From a checkpoint of a small transformer trained on Wikipedia.
Size: 10 layers, width 224, 7 heads of 32 (1 for keys and values), MLP 896 squared ReLU, vocabulary 1024, 5.62M parameters.
Architecture: LayerNorm before each block, rotary positions, no biases in attention or MLP.
Training: a variant of Adam for these matrices, 8863 steps.
Each number is 128 + 24 x the weight over its row's rms, rounded and kept within 0 to 255. Layers, rows and columns count from 0. The size above them is the row's rms in percent of the matrix's.

# layer 4 MLP up, 896x224, rms 0.0493, rows 602-625, columns 168-223
size [ 97  93  98 103 104 107 106 125  92 101  94 102 100 101 102 113  93 103 100 101  98 102 103  90]
[[116  99  92 133 113 107 147 108 125 157  68 159 134 130 111 111  96 177 119 133 131 165 144  76 118 116  68 147 134 127 105 151 163 139 150  89 170 141  87 123 132 147 153  76 125  90 118 137 135 134 134 155 136 170 145 130]
 [113 132 160 122 132 126  88 113 140 151 132 149 125  71 105 112 143 138 100 137 125 108 178  91 113 132 110 130 122  91 144 103 106 138 129 168 112 159  96 134  95 104 106 154 159 175 160 178 136 107 139 143 170 136 121 152]
 [156 128 145 112 122 162 106 155 130 153 127 107 157 135 145  93 112 139 152 109 109 112 194 155 129 141 114 136 137 143  99 138 132 132 134 126 128 150 108 140 134 123 146  94 117 170 162 146 144 146 116 156 148 127 128 131]
 [156 130 123 135 129 116  94 117  85 105 139  92 129 105 124 148 106 189 138 145 106 155 127 119 129  85 166  95 141 129 132 143 149 104 150 139 201 122 117 122 139 119 101 158 131 136 130 151 112 125  86 151 170 138 138 163]
 [105 114  87 146 106 111  82 126 119 113  78 138 111 128 101 139 121 150 159 105 138 155 146 166 160 115 155 124 138 168 107 123 126 102 162 146 109 155 163 139 123 108 170 138 172  93 162 114 123 148 182 141 125 147 137  88]
 [150 164 130 170 121 125 156 151  54 146 151 124  89  91 136 125 101 104  97 118  97 129 144 106 168 109 155 150 139 143 103 137 122  70  88 154 125  97 110 118 122 123 128 173 115  98 135 111 179 126 148  94 136 113  74 127]
 [162 151 116 135 124  84 125 141 129 145 151 151  98 159 103 136 104 122 127 103 111 100 130  74 147 120 144  79 100 112 136 128 126 127 120 162 152 127 119 126 154 125 146 111 150 148 136 219 151 142  96 151 139 141 117 148]
 [146  88  73 141 133 129 126 107 101 103 110 155 118  95 128 114  95 151 100 121 106 121 170 142  79  98 151 135 104 110  84 125 153 115 167 102 174 133 123  80 106 105 143 126 119 169 115 116 150 116 186 102 142 132 131 133]
 [139  75 124 109 100  99 132 107 135 115 102 140 130 131  98 131  92 114 120 170 126 112 157 150 114 170 110 116 113 140  97  96 140 146 107 110 155 138 114 123  76 123 125 121 122 117 119 152 155 105  99 136 143 108 107 106]
 [ 97 134 135 213 145 154 134 130 143 111 129 125  77 112  93 148 116 125 115 121 140 148 166 145 157 121 114 112  90 107 121 104 102  82 126 126 117 118  95 100 128  88 134 149 132 121 135 124 157 116 151 137 122 141 119 133]
 [154 128 171 149 174 112 119 111 137 111 152 134 146  79 117 120 100 126 120 135 148 157 129 146 160 146 106 108 121 144 102 126 123 139  97 132  83 137  79 123 158 137 156 162 123 126 130 141 115 101 156 156 117 146 111 134]
 [110 139 105 155 131 137 123 141 138 152 127 147 175 116  76 123 129 115  86 114 131 130 148 131 180 176  90  99 106 143 128 107 134 139 110 116 110 142 138 104 138 120 138 177 122 108 157 132 116 117 150 103 160 170 123 167]
 [118 111 122 151 177 171 130 115 123 106 138 116 147 155 154 101 155 169 116 124 105  79 124 103 155 125 170 144 166 106 136 118 128 114  77 116 149 122  75 137  79 163 136 116 136 126 124 152 123 148 140 126 127 134 160  84]
 [125  98 133 171 138 117 140 120 133 131 148 129 102 117 138 122  99 105 111 172 116 149 129 110  90 127 120 123 125 134 138 151 119  84 124 109 106 120 139 129  89 138 142 141 131 139 128 128 163 124 134 142 136  94 105 119]
 [109 136  92 148 147 145 113 117 134 123  98 140 120 137 141 114  90 133 113 132 142 139 121 144  58 117 136 119 128 147 136 160 136 142 110 147 112 114  66  78 131 114 132 105 164 110 108 156 133 117 127 159 182 158 112 116]
 [184 114 106 118  98 149 143 122 124 122 122  81 174 107  97 128 138 127 149 110 114 121 142 178 116 146 144 154 154  93 144 114 171  59  99 186 141 125  87 149 180 138 139 136 124 161  87 118 158 126 119 122 121 155 122 124]
 [152  97 108 108  86 167 159 161  67 142 125 157  90 123 114 103  86 143 120 140 181 105 141  95 163 133 126 111 129  86 142 158 136 116 123  91 165 142 118 108 129 133 144 140 155 154 109 150 132 107 138 147 153 149 110 136]
 [108 124 127 122  75 156 136 110  96  94 137  82 107 105 115 124 121 183 156 104 121 115 152  97 140 110 154 116 117 143 111 130 105 122 107 175 142 109 119 144 141 108 197 149 128 171 138 125 116 144 122 138 128 131 124 141]
 [139 113 122 174  98 107 132 123 149 101 134 141 128 143 139 115 124 147 145 110  71 145 169 154 107 147  73  60  99 114  69 134 138 122 116 107 134 115  96 151 130 136 141 154 132 167 132 132 146 100 143 108 133 123 121 142]
 [109 148 131  88 146 114 145 121 130  99 131 148 117  96 113  98 106 168 129 105 102 131 163 144 154 137 151  84 108 105 156 127 183 141 122 135 138 122  91 100  71 143 102 136 129 152 114 126 102  91 142 108 117 141 156  95]
 [110 163 133 159 115 145 144 145 124 137 124 105 155 129 128 145 130 110 176 123 139 146 141  91 131 100 104 148 144 155 112 126 126 114 127 106 106 117  95 117 136 139 117 146 137  84 145 163 107  72  94 111 157 123 152  80]
 [119 143 142 134 103 120 152 155 127 168  94 158 155 119  80 122 110 133 113 120 130 151  97 106 126 113 118 133 143 108 145 125 125 136 112 171 111 129 134 146 139 104 118 116 161  89  87 135 149  98 148 130 124 155 116 152]
 [191 115 136 156 127 115 106 130 123  96 121 124 129 141 102 160  83 132 131  98 129 137 161  58  99 142 132 147 106 150 118  38 168 152 138 132 154 135 128 152 122 141 136 145  97  83 133 118 123 137 133 124 113 134 114 122]
 [144  94  77 160 150 110 107 143 104 182 136 136 127  93  93 167 142 124  97 129 144 140 146  94 134  87 127 155 170 132  96 150 140 134 103 126 177 130 118  80 137 131 106 156 123 129 136 123 118  73 111 127 157 113 122  80]]